{
  "attn_scale": 0.177,
  "lr": 0.0017,
  "dataset": "wikipedia_en"
}
Each number is 50 + 10 x the weight over its row's rms, rounded and kept within 0 to 99. Layers, rows and columns count from 0. The size before them is the row's rms in percent of the matrix's.

# layer 3 MLP down, 192x768, rms 0.0991, rows 55-65, columns 128-255
096:67 51 47 40 57 53 55 46 57 66 35 47 52 40 60 45 50 58 54 33 64 41 58 56 63 36 37 68 52 43 50 57 41 40 52 62 50 54 56 62 50 60 57 64 53 60 46 62 44 36 56 64 63 51 38 43 43 45 42 44 49 35 35 64 58 28 54 63 27 61 50 37 54 55 58 43 49 51 62 59 27 58 65 54 55 49 68 59 49 38 53 69 71 55 63 40 52 40 32 35 47 56 41 46 55 35 59 32 57 51 55 51 56 55 48 60 44 47 65 46 57 57 42 46 54 54 56 67
104:57 60 39 58 57 55 42 48 51 43 37 32 45 55 56 54 43 47 49 60 47 59 44 50 58 34 53 55 60 47 31 61 45 46 59 51 61 57 37 58 63 66 68 52 72 66 48 59 52 50 44 45 64 52 55 62 58 48 44 45 57 41 51 54 51 55 43 66 56 41 50 53 62 41 52 53 50 47 72 45 51 42 59 55 47 47 55 53 56 57 61 60 46 36 56 53 65 55 34 62 43 58 36 43 34 41 69 54 68 42 68 63 49 62 69 48 43 43 54 52 41 67 42 49 76 37 43 53
103:48 51 36 61 55 48 45 59 37 59 53 46 34 67 53 42 72 52 61 60 49 44 72 63 58 49 32 75 44 43 53 41 31 64 51 44 54 56 56 51 40 72 46 50 62 33 55 39 24 69 47 53 61 43 55 46 60 48 55 38 54 37 53 44 53 61 53 39 51 60 38 58 61 60 63 47 45 47 42 52 70 53 42 58 56 48 48 63 46 50 74 54 46 44 63 54 54 60 51 57 52 54 54 48 59 61 37 44 36 52 53 45 56 59 60 55 63 48 46 52 60 39 41 52 50 45 43 53
100:42 44 53 53 51 47 52 35 60 47 34 52 59 62 46 60 48 33 59 57 50 46 42 52 51 60 32 47 43 58 54 39 39 44 58 55 74 37 56 45 37 45 46 36 62 43 60 41 48 29 48 35 54 42 38 50 57 53 44 64 55 52 47 45 41 52 48 55 51 60 46 47 43 60 52 54 65 34 41 33 43 34 34 63 39 27 52 58 45 64 55 44 43 55 49 44 53 50 53 38 56 60 52 54 45 39 78 61 35 52 41 40 49 42 61 46 46 37 53 63 63 40 41 52 45 54 51 48
095:36 58 49 43 37 44 62 46 58 35 63 62 59 55 45 50 58 45 48 53 46 53 53 58 61 45 46 40 42 63 46 60 51 48 47 60 41 64 36 46 36 61 37 55 45 62 40 49 43 44 44 42 56 41 41 62 56 50 58 35 29 40 46 58 47 56 55 53 45 51 68 29 50 59 35 55 57 54 35 50 59 63 51 40 65 55 38 55 64 39 53 56 52 39 34 76 49 43 60 31 51 41 59 54 45 39 47 56 30 33 61 51 77 66 50 56 41 54 55 52 57 59 36 50 50 62 43 43
102:77 33 52 46 46 45 59 46 61 59 61 58 40 51 54 47 50 57 47 52 55 57 48 61 36 50 64 48 57 55 42 40 64 56 37 56 44 46 60 40 49 52 51 59 51 31 41 45 39 52 46 54 41 48 43 55 35 51 60 44 63 47 52 50 44 57 54 53 61 48 50 69 45 58 41 55 42 45 69 70 58 50 55 64 52 57 38 42 37 35 43 57 51 63 51 62 47 55 50 40 41 55 58 34 67 60 55 58 48 55 47 46 70 54 37 80 73 41 63 59 71 49 56 43 64 44 66 66
095:60 31 59 59 34 53 50 48 63 45 44 40 68 44 47 50 50 76 43 48 51 50 59 41 51 58 40 46 56 59 53 49 36 44 62 42 46 51 44 59 63 58 48 54 51 44 59 70 62 48 53 53 51 52 63 61 40 49 41 52 58 54 32 62 54 45 48 55 40 52 47 62 55 25 37 61 38 30 60 57 48 53 50 48 46 59 50 59 36 49 71 42 33 46 53 54 34 64 48 67 25 34 36 54 27 53 58 42 55 56 53 51 50 73 52 47 25 60 43 54 48 46 47 46 62 40 43 50
097:45 52 47 38 59 35 59 46 66 47 53 51 44 75 52 57 42 66 48 37 42 38 54 52 58 55 44 51 48 41 55 50 41 51 42 30 46 39 40 39 41 48 49 57 58 37 26 66 47 73 53 51 57 67 45 31 48 51 39 43 49 47 49 35 57 33 47 49 42 46 51 43 73 31 32 51 63 60 47 47 46 48 61 56 42 54 46 21 44 49 66 52 53 35 34 55 52 57 33 51 48 44 41 52 66 49 52 42 46 41 37 51 40 47 63 47 40 49 43 43 38 57 45 69 23 40 55 53
095:39 59 71 44 63 49 46 55 50 55 53 33 63 36 63 35 54 53 55 43 48 44 44 64 72 71 45 56 39 48 54 48 43 42 36 37 56 57 53 39 43 29 60 44 55 49 57 52 59 49 40 43 40 52 47 61 42 50 59 46 78 48 46 53 61 52 38 37 71 35 43 47 47 32 63 51 77 69 56 51 51 55 41 53 55 50 40 47 39 63 54 43 57 48 46 45 40 42 50 36 66 52 49 50 36 50 58 49 47 57 27 46 30 39 39 52 50 40 56 48 46 55 41 56 59 65 47 30
100:50 52 45 50 45 57 45 49 45 39 47 57 50 49 34 35 42 61 40 58 43 36 41 45 38 31 69 52 52 50 48 52 51 44 27 46 52 41 63 45 56 44 48 53 46 41 53 47 58 36 39 61 62 42 62 48 56 52 55 49 51 60 80 67 38 47 62 29 47 62 45 47 49 67 49 47 31 43 55 42 31 67 50 68 43 36 58 40 40 56 61 61 50 47 33 55 31 47 36 50 23 42 58 48 55 53 49 46 58 51 44 49 60 34 50 37 36 69 42 51 35 54 61 53 35 58 46 52
099:41 46 52 35 58 58 50 40 37 41 60 55 45 49 55 53 82 48 41 44 18 48 51 56 62 48 40 37 54 47 39 44 65 59 47 63 36 49 69 60 42 48 52 45 62 47 69 69 41 51 55 56 65 41 39 34 66 49 36 36 40 39 60 47 39 48 57 38 54 58 46 45 26 53 26 40 39 66 48 53 46 38 50 54 66 65 59 43 49 48 33 51 43 62 47 50 50 51 40 46 46 41 62 46 56 63 44 51 58 65 40 56 49 54 36 57 69 46 45 50 36 69 49 37 20 51 34 47